{
  "intermediate_size": 640,
  "hidden_act": "swiglu",
  "norm": "layernorm",
  "bias": "all",
  "init": "normal",
  "lr_mult_down": 2.0,
  "final_lr_fraction": 0.0,
  "batch_tokens": 65536,
  "max_seq_len": 512,
  "train_tokens": 687400000
}
Each number is 128 + 32 x the weight over its row's rms, rounded and kept within 0 to 255. Layers, rows and columns count from 0. Numbers have three digits each. The size before them is the row's rms in percent of the matrix's.

# layer 6 MLP gate, 640x320, rms 0.138, rows 192-602, columns 0-31
111:100118185089125103090157127093131144081131093113095157120126126067159145103172134098108124178132
098:155150134094114163168146112129172097140177167163112099101083050096110121118093164150130146107094
098:139094150140117117177122059122162167138170093162124154121152088124101147111193129098108134140118
105:137170131073154082134118115164104143096131142132156090149081141146106179173101176107114132158127
099:176140101163048094128095155065140147142132108111087073131171185070129137124123147108128145154052
101:171169089202106112155163162093115148188120183203114149098168111140095166089121123091101189115107
103:153106074157171154125147127113095180086141147117126136093095011149099119143166151159140068122156
098:110229118121135159121147099108083128175125102133139184161155108122086171161040189089120102133049
102:148098158162139128239162076095098072125185128150137138095123104106114127183151181214135141110101
098:161057141082174187152162107136138075109110154117103120146142078107082128183112150140155116144172
109:125123163152109130093097239138186097136121101140092082118074057123086123181108147133129142123139
102:093176091141142146146105141079098122156125131153137135139144081117147094140104142122145096084155
093:128074123115163182101148193100107167162152126118102123080110113174101117113193137188137146093144
097:104153166121112121112102097151163040118116101173092123201117091125191135112136113088119113090075
092:060119134112106077156191082110165140105101099155117108163121160195102110158109158193124089082131
097:195069157158111046082148116117160133132189078123089069158067117135113175091144133161081147142108
098:124090069134164157159187128083158116095170152126143112119139093165094134101111126137047144100135
098:124128127120136118156130109134142171136172050104173191145117127110152126098146097086121126120098
094:135132162155144153116142158129132099087195133144170083107142140143122116139120222114153153135126
095:111105103173150127110153096119196174175182097156071046204117139146152160168092147192115096130148
098:097161106111141142114117144115102148070142144180103167150201137150123186145145128098113138153063
105:102141093109084111114130140110106106174155136124123106132178079130134131175114132103174124098068
098:111141149092078130170122137099155111096137150137146122129147160109154086150139152118118113085161
104:116114101066104208166153135118131141155139174116093086142169117086112146102148090113160133148194
095:096141129122142147106105128141094113162135157167130129106168151145107119171080149089144102132103
086:080123098157111130121139178168089079138132175100150152141095116173181133154087111159128119112176
100:107119071106167052134122107100116062091110123121175162144146144133080144149115132124133108109087
107:085080152081136168155148093120109106101123111170145166054199138138122111111125126116136099174121
104:156124148073188124130102119181138121125148153099107113133185140158064118156135126107125088129152
096:109162048118167168091152114112105153130113113124161177152116208089107093177133184118151127150181
100:186103122092162162190123100126128168136135125113114069161116099164122110114068084131149127115091
099:173140105107097133172113148170078176089175105154185144131138163133066126055195120104155124168186
097:186174115160145128054102134156128166135205138140139140097110131219143151095140095125148159035068
092:152088116074111113138071096135080103142184136145129129164124143109155172113112096138072120111111
101:128122112112133096080196099089139150122115123113086147119161154120141172154104196140130172149125
090:084120113115111063125118166147148203132150167129123130118100174156175119163070170202148132088093
094:065107151109142118131073130098047107127155108097152093141130127167164071108168146103153141116077
098:159195161152077158137202082117121111200114097134134220149150080118085169112130137150167153141132
098:112109153156105114141076098171166102157136133132080173130185167121106092154071172036094110131101
101:124126082129135061056163096105082120152135116181084105072109172101122084097122148144129197172113
109:125118140114156114125086078156156157120167149134105118170114129110086109213141168159184145127183
096:087161138105094105179122122140134137172175169142124142160089113140102093162123151108085088154169
104:116164120100131125120131089136107137137145203186190198098090146109056120086107135114155125146111
100:110135107092144167144121191132109147168142147151175084138150129109081105134176136139078042156162
099:141094128082119105089172175059149129142166161077111191126130120079107168116107150104096118132137
100:152108140163120090120129082148107131127101080161126117151176130116151141172077162122149153179132
108:146102094107172125081061142120096083097148100121146144128158172154106064147189111107154112112121
099:130164088087114101135107127071103145185176069119076100168113209131041142129054128092117095172161
099:126122094112099132124100136121129119161096194161081152192139119073134171210092157112149086119180
095:097075205124168169104156107147159100077139092118134140145151118122169096122099167118129126143116
101:139099113126172127097149111107048146131156111155112130195103186104140086112181094117089115159101
111:094151178159148115165145131125171078136117149094097197132128152108160178150099127144129118162115
114:149085163159139089145110126100139094121094097136118140114130114109097095181114193070145158101127
101:163066131160083124099158119126132182090125133122118085121152119102163131175149166101152157182114
094:135167142169057149118145128138143141176173128137178057091197113154148161153106101127130145082075
102:177129089138147158101099140028099130115163099118114096155117137092126154056133117078138063096145
096:162080150092176119126123136156117036147192153101131109107067117028082133145191138101162129146099
107:083207059152191125145033179120138089160158088106081082145122138116139152028070089165137160081110
104:177147129172097087134116155151098144173126119122081136116104150167108141128156123130145176087065
094:132135082122113087093163127102143151140170099121099137118114157149091126128194090140193069169086
103:162161149153138110197066126101102111130130100086057111144087118171077085157101130107141079145122
098:100134130149124123104075128099146170120140122133149114155125127193133118114103121127184166082127
093:142150062119134125122151081118100161131101127158111160095180129097100151130144160147187095125116
104:082119183123142125088110118107154097139161131153136139131116152101128119118128079095111126136138
097:164126128145155161210124168120217136146165131111113113047122144113140122154146152117160132116040
101:078120104109148121098101153104130089109110148134123139095152100101119117172111111141117154159104
096:103144208138186178098118153165171158177135193146111163170089099148112083106086103113112155153203
122:123116166133128124127186140092104140187133121104178109063171112140150153166148119080094135114085
089:146141175088129123116128122135103136138186179140113146112150120179126091153152150151090106117105
103:172155108128074107102113087180149126120145139110144099112184159150139115116146180105058089064148
096:157138124153133124158116162174131133078132112133094116173197154120140087109122099122099142182117
094:148130169063131141164154125081085147119060122161150135133096141142114101152085100080106142169123
097:149079189138136128121136098156120129142140119132103080115165108166138157121088112056141121091110
107:181179141128078127143133127123173082153201203130106185127087096116088110104089165115163168130133
100:127078114115145160176094131162102153117139103092100083100075146150076093144146156163164055136101
107:155168115125136154135134146193146105149133152178122104150121088190084090069110149103123085074084
097:169160141135135144147117150151154109117116121129147162151113097155099121178100123137088148135121
109:120084144132093133113097140063106131182096125165056139163144149174087176108075132122121114175106
095:152092124088165094133152092129143116151150150089098143121122164144138080125131110135061159178116
104:193181111132145105171167148131138137096106113124145177048138167077080111151082145109194135141126
093:076160119084099145140124124125137161141174100183142132130093172160113137095142093168096104123171
106:086177102113096134180139141130162083107159153149168150106132125110170099175175201147078085143165
098:088147127144119183138094167120078154183158141096094104112092090084134134110154123150120130120107
094:077154141101111124094178136090157123098184106154158153123124155116108107155145102170074118116107
092:152138141107066084131151144180104142139241134109087149131125121122078098115206154172153066113122
097:107094134103180156095159120137187160214158074177090106137140100105156090156138141115093185149081
113:161087138104107142136104146106159139091094079051151167122158136111138094152143168120148092146084
099:153153134107109156174130077137150100172116124106120133110132139112113105120140080120134102184175
100:124105146083087095109138129163161112142147115167129161134077139146124109119153108058113149125156
096:110081142126123142134166154124118154120127107131051125139104118116152098078201058218123160216164
103:093068136162102159155151106092153123098136125111107104158154119117112155167155169158133100082136
113:098075073120160121157081079135228056065184133090119118112109132138156102118117143134163153136155
106:084085134064180134108120105083065129173160104198140112186150158107165080107108203156143097185090
094:154169129128096113101082187117155131109069154105161128188104137110130154158150149146128134144126
098:135088127155134147134123126106116109151111128173152136115133138184061126107046145105136087152146
101:144111100103142149098112189123161066141124135130128104143068093115070127132107147169121172105155
094:151133145116163177103132142111144136074192157137140101175135100156094169129125136124122142055138
101:117188124140138109099117162097085140068109151148153101133157155085144147101130137095120145134096
096:091085163110108110140156167140108154090146091140088105108197080136129106080129115150156157113143
101:131101151097118127106171171098109159114127093170116111222092138162144070102126092133107173113093
098:118094129103194160071109167102127092142104137132072097089093089136100122061105115096096138133129
096:148111181209171152134144112150152155053133160129183115120128165136133072102181064136158142119121
103:114121169165205115197116145151160141094156147060074105166089107086035090139145129152123174144094
101:131098214167153143154106097061149143132214105122072145103147105134133128135125104129140155089082
106:053138096074170107197121160166060123135136131159110129109102118100087103116104221120110134104120
093:165112154094184188130158154156133149088173071082107046077106160149111109197057168146121108090159
101:181059148148091101097071113181189084148118158112159151097141170118078104144109084156134131088120
091:186085099082140150129129081129073139089180086120134108232144128175172137143149145131132144138139
100:174135127115091091129122213110137211117166104143149150121169159192073101169121109109108135118154
094:095096073146122157170123190122144157133144182101130146111147096099083124148116137062164154127172
098:184149144132104082110152128117166123150140160102088106124123149095109158101119127076158131095117
095:164119108120132097149113096141122142217120188175141125133150144138111160159117152135157133137169
100:097139122040156063165097162130116118123185110121108106114171136114094171121051150113030139141127
121:134115114118116191153188173177108149111158111164167116125160095066105150097076141091105110182124
099:102137119127117125109097100130094160151111133139088091150137119131137134133128121190172147066075
104:175152165148119194124129170041113160153121122133078126050122158092140075166208142178182090123125
100:140161102130182055170144162127094102087180090092115109164133105118163147105132160137130157086169
104:137120144121091130195106134122087108142174129140172136157154101116098074133163127192144154110177
103:116121110167095128152116170081152191136075160084094128129141123111141128156110121154099160044127
099:104113097076176106173153093169099144170148148125151090166218101082111160180120082145083110164143
099:175124128134072153189166098116171137152117122096067125121103092144183125162170141122133140119063
105:210199144144128154086162124136062134083156131044127148142180145106109140156124216121075092135079
095:153158097111140130110082097119107068097196144122107127081148135147130143137115145066153137099113
102:100082141089180118165134165139124104094180058105150123168089098129129072125088143120162100115081
104:149147136131154110093130098121138114194148123152131149154210145078134168168145125163126116166114
105:129106116137102242111124154113158216142138119165106128180135153173141148129074141152102124032131
098:134083079145205124112125098059120126164069185139136191159120161096163157126127105114139089115154
098:163164138129125104185165117135177090116148120157072112126111131127131110101168118107058108115162
100:147139110067146122128174143094128086128098109149092155088125140142119161125118185081097158183133
101:155128123133126133151145079098138122189178141116131142163091101183191101135111141135186111131191
101:144113052153227149126168104119120152125132132074129079140193137119125151162181174175184146177129
106:075127147158170170152134141100128122133167093092162130101133165102135140151149129106135119124145
096:111143144138118124061176164111123152184144163149088092182108148140145126146135204117201149180081
099:120142158180091198098116174136133126150148171120076147128140179150155137130132081178125157121158
101:145104189132158161138188074093112095151113160171103166199149148125131106088181135119145133088095
102:140137135105149152128186154129207075130151124148115118048130170108048102114123162137105125133142
097:217043076146103097156116111123172166106162160153163179148173073113111154163111157118155158109122
101:120124120128116143121173165121167121112148100120118182093136164073106174125086124072181115120184
097:109146086101141063163165154146139150149153162162149139133103150123069129116152153157147199153148
103:112150169111132114073137161131125149126141103164169152087156150136067103112136187162119146120088
098:107152134126113106142174143117084139137171128085115135169147108099094218095121121132124191168128
104:149142106163153207164131185141131093106121099132078144165124106125115155098108130073125184201128
109:132116160116132155165159145181049136151134212122138170118112132072119107180122155068091143107079
099:131118196125165175075116123182099148095146106111119171174073166100141114098048127112166170153121
092:088127147125119182139152141044136106085093055141106096079143148136070101089163099122118087125119
103:084167163122083148157059097115095087143190159058108158130107090119169181117153146158101180069163
106:106102122127094108102149144080168119142171152075127133175172109181131105126127102156124101103041
094:103097139131111183118128151143083102125120048116123149112129175131118126151078154140116156166140
105:130122098042162121106174148082096102161185158098090184127125133087157137160149158102149108155111
102:139103104120130130153100174078149152160148177113049154081066128189145146142132133144127115149163
090:144112091160094133145130093144082082124161113107116120074183100191096169106153154105110114133140
097:179119091160098091132172161111168094102142097067128145162114153126146075122124150151118114093143
093:116115125162128081107126157116126138153168167107102116111178093181169150149193171114185158162141
107:104122126104050120101138105197134129113132137109117122142175126195112110146081073156105075080054
092:077108121157186160138086167101135105146164118138112124133177157121139055174132146115123125103109
102:176171142116174146165095162133135141146127145139149163125176166130187133109099086116152192105112
107:157100048078111159101100151151188196098140152092069136150109135148109067122127131135099102118145
110:130150165111105110115109113129120067163124151123157072121105120103104118123184096170103126065124
101:153137156157157162124106119057155141091165136087125146130084152114119140133081139147158145091132
101:216158090167139128110122178124093104093176146161122114147124016127110103075100124043116146153097
103:134183150171117131122098207151137119158123187103104156193082147098155103140129217135137138113127
092:096138169137124126137121110101150096128150167140147093080135104146146095134155104201171096148150
095:144146187104128176132102078127148082122116162120120095102115130085174253082076145184124121102113
100:146193146159182152116114115138151156152086124162193108117108078122104095086128132154130107093105
099:210126114183133174113106151099138135210140184147172124117126115132122166130179158114119109137111
103:086118127162131138146189149119085094090093125157081136106128081075150127108146097113136162105190
103:089152135148110159135129160130094068135107179114104139097098112082109160122157162151095132093114
105:142129108179101180074112094103153090078141044138172141094192070094102080172098121098135160092127
096:111167116128094091146105099108094114203127184171166093168168192105121132150143080111073144180058
104:130111117161231213151137135152187118128097096068188069104084162137110120149120143173153077121155
105:094080123138130092133141128157133128127175145127126160126099153092153076132130124106110169117107
097:153127067132084123171167119137107110074153127192120075114125130180122116120121171149127148147132
093:090125069110112155145139136144091123170142111160107102144108129080135057125135103184090128201132
103:108135154113191108140195168099125058086129154148087106172147080124116169128111130144142063113163
100:114088118160159113121152164162114040121111176141146186101063122132136137109167178117185123097104
102:115118141120096149155133141090068120074151075094077167157203110097177168129165124109142142132169
089:129090108116122090142191114134101118111149169135191137119112171127125108091135129122143171157118
096:103125171103151097127093194130125108115116091105117153144178221131075070158113114117116150061143
098:150162173138172148131110114169169136120128080116125154137167159118089096145050137128143136119143
102:092113170091146108111113130092145129136131089131115143189097073120085154082128148129120165158157
107:125148117112154172085096193196156136183137128106088157143153146117169106093122132116101121111116
105:136129132136096143101142065149138102089132133115119158153112123139160130107133114151184101138157
093:144144144128132110157131182133164144181187102152111073157119144151177131106073145108078179128130
095:131111202157102112134115150151151160109106139106085185144187105113135128141141131167109131043174
095:160172119160140113064111126110141102089087078086167133104133170139119147102036157133183115124099
100:082140160165078170164119136090115135146133066132114124065162198160080098172161176137126111138116
094:090116132199076065144156119131119099116191160139148109173165215106089125127119156141096095066102
097:162120141115174122136138087124114145143142164130134075108143093175049134136144165101107174140134
101:146128150115125166209061077165146122157081094109106109135143125136079151217138119085125113058115
119:168154114109143173125119136138111112111189148073079139105187135175129105123177137135104080113139
097:117132115181213104133114159081139143123133184138115158112113081096164104103171163080138175085105
093:136139184118041139167133090137126123090148116100098155061125133124103122152091107132122080160059
089:144127118122124139111177119104123140120183120137108185129144092095154100148136141136137117134141
104:152103126132172137133151145140117127154144161101130083156155136129128070121146092141132153103129
096:102108138137113152128153147162108126146162175149072087144113127053066089084086138115056162147000
099:091111147108093087076173166098133103144102157117090169078122151133121127168162153121128165184073
095:094097159166152134095150174103118098157085146115131086158173027135112141153080072146173143086097
103:132117162098155111192114126154142126118121141101093092121140107114155180167120115104083090117092
103:117136144117125137092110114151140092130174101133100169145185166141164154175129139118108110148075
105:090080118128113138089112141111102101115153163131143109129123064116119116121099158074128152056092
101:145098091111128180181161078164144143101142052126123141114160164132067103163040120103101143150057
095:102164143097104122104167116126114113147129172148114162117125127130081202133118135176155121092140
092:095149126093146114127194099160142135122099150133096139156139153154129168160163112145109073097133
100:158150125150082174112157213055164099096116114126064165101129109113103115087144211137119150128123
094:163080145165166093144104150139133151066129095116145119168125161108079146146121133141143186073087
112:105168125115161174145091135122151089094160138092129117105195163074047106166092088148138137150143
104:158162130093165123113161145081081133115157081097112134152127094143114187140123130101133097124031
092:131158160140166139128156124135155020106172118167167154118141115097092118152143157119117161157147
093:109103146121113124143119104130067108159113124120143158089120124144115131165126122104133070095145
095:114142117095180109141162183155118081133166179114115118155103101077164108130148112145080179119166
097:121187112066084115123102177134069138146084130130155149120174117119127151105159170147102115121128
104:132106146139095085088165133179094115159157175154135187182114158133157082115109043132150087068136
104:064127112095106094125169150182136137133190063150121110155158160156112064157097078127123117064165
087:151093113091091071115143157146153114143144127118149058093165167098080151087130165129115188085189
136:097069120121149146142193188073111166176124170117052128050182118172069107160134129158142121117150
101:092115145129174052130086101131119123132115103192102180181141118110109059170142145093134117131127
092:160077137148145127069139126145085147127203071095121124170161135147124117076115209084108135132122
100:121113138113088115120188131149141074093168172134136171189118104152115103112160166077125132132091
096:108124072100102174103111136129095169150161120165119132144108122142090076156128124177088107098162
107:132118147122109101144166132159052131125147099121102080111137095168071084112111147139127088137128
109:048121134142125096098088140098124124128107126129158182119136160090053122146120178076054168101126
108:115087113076129076152140076183125067142120160155106112168103116118157138174235132107105201112129
100:122150137068142139109118180182097126118125092133136117029173131074080111145144116131121091122142
099:139144113168110145098152177129100135190138188106082156107153117159089121148156135227111080163104
089:131082103077105129121134107152118115120128171119113080149126141094163134082121063091145094142134
099:159116079141119107159101103083145150105142158069083133167124121119183103168057210131159126172090
094:096149114157168150175151134148147093128106112128132135161104082079157145128129135153122140144098
098:188110117148137124146177093105165149139068089092116129113091126128183103142152129126098127104091
097:172134110161129106110086080195113084121162168160122090140145060161083117127150192152163142124186
092:142096132127120145110119121088105103046177136115101109075155141187098081144090160136097142124104
103:151093149150064142140109191124170122134122137085164140133054118205080147023144121128154111132135
098:069088167149144110134084083122118142169158089112148119066131185135097106110118135135111151160150
105:090151141119098121122083119146095106160117106117087066157104121093134141137092166154106137144087
100:142098150108118073147122143126153151170141082033082118172194131186139128183168125175118118162137
086:124092102138134130122123138104118121164159144133155142064118150120090099101149100164127090126094
100:087093129147157116104141120148120138141095050160112123129113104085084104129097169168144121134119
094:113138105077108107119158104132088144104144105117142133087091123154116148097122121104128105128125
100:165158144115174182127188155135153120135152132125143145174141100114107088116130145121106196120117
099:161122158125130099088143082163094171164194114203096094141174109087121159106119124107099104151088
086:175145162087148088161164122146112169176138139149094128108148103182169129162126112168156141087162
100:141194161154111109152138131071066133122170109129148112149107143154068117124168161076099102127124
091:166148103167152157130113153135115143184144147098098086109119147114116205128100131094146152117111
101:143049148082159128101180112054128123131164087160112164125102176109108176150143101096105132123048
104:154132177134138079153077147089132091101088126097121108197194185115145097154132160077186100079067
085:148136125150140133096167098158071077139189129119135105128115146099167151079141155112118141101086
106:162112133124104081176042159138150155060104180160111156154148183156024116102110123105163129171151
099:106144097159148123181138126104123104106117188113091121161178120161184109104093144204103119184120
103:071091142134178106107064125121084120143151087144173139144131138077122144130070111113167126101108
098:105145172154105147137073157136187129153127034100156114136122155206085137113104162122119086102167
097:115128150171151195116189136091160134140131124104129108082099086129100186147124127097137163141137
095:106094131145088156149107136143113151177138103119126130187151151129107116118114109231170127140184
095:112121084114114107100102068153105177116181163113135157143120075105157184113117139185186097116122
097:076126165020133121185136101100116174169144164126157119099178113167084121129174108093132112140146
109:166113167109109116159171203132116150138146150085103126118156161187086084140165147087053142130121
095:146151114132136151158077133108246137128118044144125152186162195112153088166071104179120170137136
105:131157121195118136083144191138169148167162144190142113131201121142088100133145176077117086088165
095:069179099147138107135180165120140057085145125168088133119139135074154146172200158089154140119113
110:139155106184144140069175147114130155174136094117133140146137166123134167145167172101155103121125
094:136101120116198164107133098169118110173160192094165198111103143144114142105090175130160156108138
098:102123119159071133104186153193111106114087106084097091143161150062099172176146112078166120187120
096:148177149108107164103135159156181155104120097072166115116164141155116159204123122118111054190159
108:105088171058083107162159169140110148137129095131117130171152106118103100139195126050082155144113
103:100107171091096132155164110090185079149175134115140103160102126113120143063133089141138158112078
089:149086163062162135124158110170129111091137138110109100080077158122139127191161149095136118170119
092:148093077082113118082186100151151095176145094094180126121122149219075078116139122146146118092162
095:099115143141145052176156095127122127098140153163157155100069090034193131165093091113089173149105
102:117068114147134168161192121134181141117144107168103152200183096084131159138208167098144161136087
110:109089143118134126101131164102175059155143132072174134088123115158072109158109157142093130129081
094:077121136142134093202123160221120109159115104101163091092066112087116078134139157112133120172114
103:120119173112116075076126129131133155156125091147180107125167119141105144103158108134135069161139
102:113107143143070160158108164079117134069141155073139090127112158120123187086131125179125143134174
101:115112087073204166142173107121121113108139107199151086092099101119134151105107143120098102170107
094:142129088122109169133129098113130054137185122115154169113163028154194083148098172134199092174128
104:155120138092111155122120188135131165122143137131091022194155137098123135144116106122061139081100
105:170067097126089111169159056139141120173180102122116108096161135143116172141097124108137107172118
100:119109136105151095179175118140118112108160111150124138165128174097099113131196131116082164087196
099:162158174085108133142137176147120163137136086056168142179084106145085132175130158099194120131079
100:095126117107118114139117127101128151204135165135104144151110076147091134158180176190154106088138
102:150104082125099113143145204145116192161102135124142113175105104085102142067132111135181088108116
110:102166119144100173058149034091161147104152124050187114134161137086151127101140192118149098107088
098:152106100127119163059117111089145155137252140132137134103116161072105120124104124141065078105140
086:160144145155098078141133106142158172140220104160124103110075119082131102163122105151135113085156
109:139141159090076136110131151083110158165132146208110129125133153137070159132109144151144088125058
104:147133113081151109118163078131140117133082105150061127139094130106085107170126098154105159133135
102:116099129165145125138112086146165129106096123124096148123164135102050106089161161125138149142116
100:125145119057111147104097112125057160156198127093100166142107108138106091118140118098114106101157
108:150116129125109099104129178121114145126125146115084138083081175132096113121075146118153145098094
095:088161112089126099117136116155106112101144120140068093126151138189131196162154125186092149084196
103:137107128122101066128163164144174098079145171111100078122118158162115098123160148167130098086121
102:111042108118101096125126195132100065140175190075136085102147106125183089109106066115114127113139
113:151138160118089163124129135087182177060127133135097170085121066146101132166156155128124130107149
099:186089109194092110080111094105151159106143116094114126107147131132169078190137122090141115073106
089:118142144081128092093180118104161150122111130152071155108115180109169113141149139129159198135170
085:155123084129118084157083157156162113151131103087131147128091076125124110113166193139144101206120
101:186148135154076139099135141180161107127159148119118120145123143121098078132125073186054075101139
103:154071144139130172210055138089099123140192151083125190113156129132086120097166119113133159154067
098:152150120129127107100136136144092106168152112139107110114179129196094072152148184104138120172157
093:122143126068134060094143194179088070118095171154153153099073197125089152097109121147141124131112
091:054069111134153139194063148133173118127147180074089106112118178124147136135119102083089166094174
105:130096154148155180108144171111103140081200174087123127072126139086094136086124135106111123111109
102:141122123092110156113119141116073170129211124124161108161068185127073178161170159169119176096123
100:142126097126143157154104140089228068146144155134117165156156079127140120118096087085185065103133
092:163109119171128110090092162152111157088194170147079101110183140137073122115185098154056157140082
103:076154076074130121107105168167114073124110137160120132135137155133130069168163116131108100135137
100:156151088070083161087098170176088104124232154136152082086126152149152110111133151086129210111149
099:106065156170130124140054191188172043143074136164108117114132154196117136148115115087109106195085
098:171135136121124127105103151107149130096140092104154118074087110157083072126091144087156148076179
103:111107142138154048102203185111148149087118078106138175143104139071110068102134165096160049134082
102:154098117157088158138136111100080205090169163149142179116134182147124090151091167107163124172131
097:083086106142112153156156153110054125144097112070092111157178084097080143106128161103148127153165
102:155131134174145148108176126116108142133146138071134050116095133166108080149177178154178124077102
093:130125118137124151093148089104108113106119124140118162156135075127166155200107130049114123130111
105:139140155131118084081110139169145081145155094077081136134184171153098100094127178063191099124103
083:082098071100115110144202123096151111134121115130074125063105179150119154084135086186106117152150
104:119107162033097174093104096121140117125147093095148170149147081136060120131207145083165161114089
101:072131081122089124093157070180158112139158091133123149124116092120146152114213062157103082043203
107:113117146078119126166135098097103171094177080099166189135158119130122184105134133186114139141081
102:135156185096178093106145134112122145080170132100131098145166109161120146135132173151175118200137
094:097160111164123155166173110098151115138146184141112141155108094134093185170135156139164118173126
099:120139145086135178114144119109100086155149075138106126137129107175152139110177131121130133073085
097:115104137136146153100086100160188114116147128063094133149121169111144116174106171065099134134140
103:133053171145129113083093118162086097136123175115131122164119167135163124164122094175126071093121
109:096150121141143154143135116124077167120168143153100142103137189147114161063183149161126133080143
102:120111150134134121055106139089130107087171152120154153151157137116109135147142091105163107160118
103:192116148181185094170112161137129080138123091092067100127133165135096119166156131144111144102109
105:155144098129131130158207178122102121157096139110152114140111154065024093150126153102099096150144
087:144072097142151131110178090137177113090151069116107125111165137139167155116148101146096094138156
101:114129102124125146148215109141138092123123084126152138146127169106142137132194096107145127129097
104:093162099107129101084191073133156079101194216127148129134171114147141120127172135125171148136092
097:056152100194039114144148163181182128183078087145112165097154137099165155168173138151134116160069
094:125077187138137149146120123033113158126153137137091126109117164147099130155135184116078122126105
106:141142131100114120165154098135170082148132162134122178169107173116127135094128121091092072069159
100:115146123081110176177112120139130200089135176077150089082162156109046133113097160099202057168132
090:141108150111096116149102089145122092124139043100126150157149181091153149080123137109164145110121
097:166102192185117092073121137095127168058149123095045135044152115171129135098095160119097160097143
101:088080127165112139075158072150185150152176192141148020115144123162151136168149153158118154155128
099:142184128101174137136122161083109148150129100155096154066176116176113103108128159107183134079109
099:112111154135143127176171156056129142130096104166154154150073131094147119129140189161157148141115
099:121147121115101093174166085109110155126116125129137078126109092188101150148109124151134123093105
092:095173197050150173096132118156140055108144113090152087104118163103070137124136100149179108097064
101:160154145151142139103157099122118122137132121108145166165148112156119128109103115103131107165160
102:125084111130136111126129205080161081164129113139127143077070114143154170100140155089121154157089
105:100113160145152104132177115108130146136175142156098125147121156143140120122173144173109143145080
098:112109109117150121086134141134145123131116108108113164145126119125112106138100152152103139148146
094:110097163174077089112193165101139103169159157137100132109150105133168092140159150136086203099127
104:106145080127101105128149151107138137157117132067065126105170112095110134145150120078164072126081
095:160086082114089176152129142166166123131125172138077137156160143132078128115124177112097122081171
107:233164149134124152140095140120140128190141124132125180078154137132063120131127111140139161147154
086:123139096137089131177182146202123119140160115143130145128114154091070171075183176124134135130146
096:186160147147206112159074162119131128132145161133100133122171095163148119159157160110145117144063
103:173135162107151138176121105136099129124199168143077089142068123133112142123125136144108118122110
107:193129126166122150097135134129088126102157120136131178125083137139155147136134142135105086096136
103:151185132089105077130129113098165133070177114153150129138057091134160180113126115206152129149168
097:111168082151114205153145095182104093127175160151087065147096069085112117206128132164119152116068
099:127109163128169063107132147085069138104073158040107112201151135130100147126106124112166098089141
098:118093122107086099122128092096197143153102123143099124159098141066105127203150079086170085095107
100:083092077105114116173159083163082092200143145115127185085099071142145119121152183148122162139064
103:112126126196104142122128134149120091182149092183147154170107137148185077116110141115128163128162
119:153154187089107131141141162153162032105086081125147130126166153160158118124186129130164162106167
100:184125155105110137125091083111150150090124117065108094095101083048077129091174150092173048172168
120:110148139192124077136167161085078116169105098197112117131142091116061076099109139101147101132056
119:098080171195162076161090106076157130166101132126065154085136135112152197148120139174132129095102
100:191077163158167100144120142115138085149138091164119128161076111056138099135137169133146144088075
099:113127198159124129184182104096117096164072112133088095111154173103110072176132052084199162167154
093:149159082111066179171192162126171152128159163154128092177170196143095173101168091133118179129148
100:161099114151109154131060156108151125102088096066120132135141130128109195162133151157099080120097
106:144158107130142117073133154146111170119151090127154123139191112152117104162132141159115151166141
095:091096112171132158089103091156117169112119172133124128196099150126126158142160162119079163141127
097:111163077086148103128114152143136117172149088119160120136167144138154121162148133137158140152143
091:166144097162126107098127154161092109080108066112090189131047110122073104078182139121162046108091
107:171141154084181112134156171097124165124133135139121163201102123140086140087140172125120107137133
112:154097073143146100203142185170187138121152157143177117111140140124103122105090100143122083154153
096:163094185149141100113147113063132179119168132165087164103162126137140116177163144138089102112102
096:123151163139143139087119136137147054118151129109118117077137157068048121106172198077086139135152
095:199160173106124133087134116117104110084143171117140130134160098178134116160102141122152118172158
103:133125089120124044104108168099153078175194094095114069077099173174135106168177118082066088086168
098:136102144174158129141112158165082130169151114081190155103091130125137107144122173136181117145128
106:110110154133113082166106181156140125120146063100078110212174085107036113156179113188154115207186
095:141088098208154143098076081181107115154073142102113109110137137148110171145092109145126144097139
094:119130095112123138085125103128129154158150071139099125161099201182140144138145108088125098151146
097:162089179130132121121171163094154160132144096173189119094157142123115117086185111165158178139081
095:142100162092148148175168127044140135151158160160134178113145113112151107128149132125170147147178
102:099130091115119120130120144111139119090184138163027101133123121096187175098213197179131116189219
100:079187176090114150196116126145104173105160137135164127133160098102110123135095140210091151147114
099:139150113160155162095168083091170123142158102127118140170154154121126130109177153169141136156168
098:134161075170105114106163151078159166153139071129136102156209092106167112138122109159118137131069
099:129092145118164147156185158143111018118136143086160165110094118117185089129119112055042143110130
091:137150131164087114143110192133075126157112136152135107131149142110150169126105175120155141149138
100:139112128102180078193112040051063124135175109203104111104068196121149147115132203178198146142091
091:156096135108125106111150123135156042078122152116151118134091132117162108051147123080115151181148
092:145134172108129133132156154105074106119150151118155106096069135170115153197092144137081124178186
108:182166118171159178069142075145150171078171104127175127138178103098084127136080146130118096139130
098:103152140185158136108127152094105130155118064132197164143151140054138113116085151135151118164124
095:110067130120138110087081171112123131071128181175148165136102147086136147088106162098123106076061
101:113137171188141141099119108109170079114137149146121151143110082184136113132117103088083076087157
098:155131137121174152137133116103184094154210078109105170075148147152094094158082173126184040116112
089:210118058093071184075191165103159052143100193138062130143142151124062111144114122107141165118178
105:088149123131113111151165129126109114183193138060119175219088125096153117120183127126126116099141
107:115103136125105136186128175085120158122136103148181121098131190091099117099170119068133212151087
094:146092165107131124146053045133159117164160098096102144082085162168122120186139155151150092192091
090:149104077119209185130074160101108191132198115172116158098147156074134140135096174151165109186134
097:091100137144138094104126155123137131128129165140133103142088135136157140165174146151126132146099
099:078118134157122111121081152106136124165158177096053107031137131123144143117176131118140101085170
097:115123110111108110081204141102100113139139082184116135171117084095120150120157143086088106116102
112:163113157163110131185178176150194153146158137099109120123139080148110142163126089081163125138080
099:099129101158117110119157113111158144181166145152184083128144156146127152156120084102112165153128
095:120095114143128134140125139148125078144135129124131124064104074128117121183129132129108165135189
093:129099160122143119084105100107138139104133078157109142139109067093125082067119083095113137117108
104:152150103140142128138178097124090124113169127081082108143112123103106110090112078110110197130129
100:124127091111165128114137072088100081133178150083077133154126147089089051109123192113108151154198
108:129182128122149175180142097118115193149078098128098110106164158135084102115089084007093095098117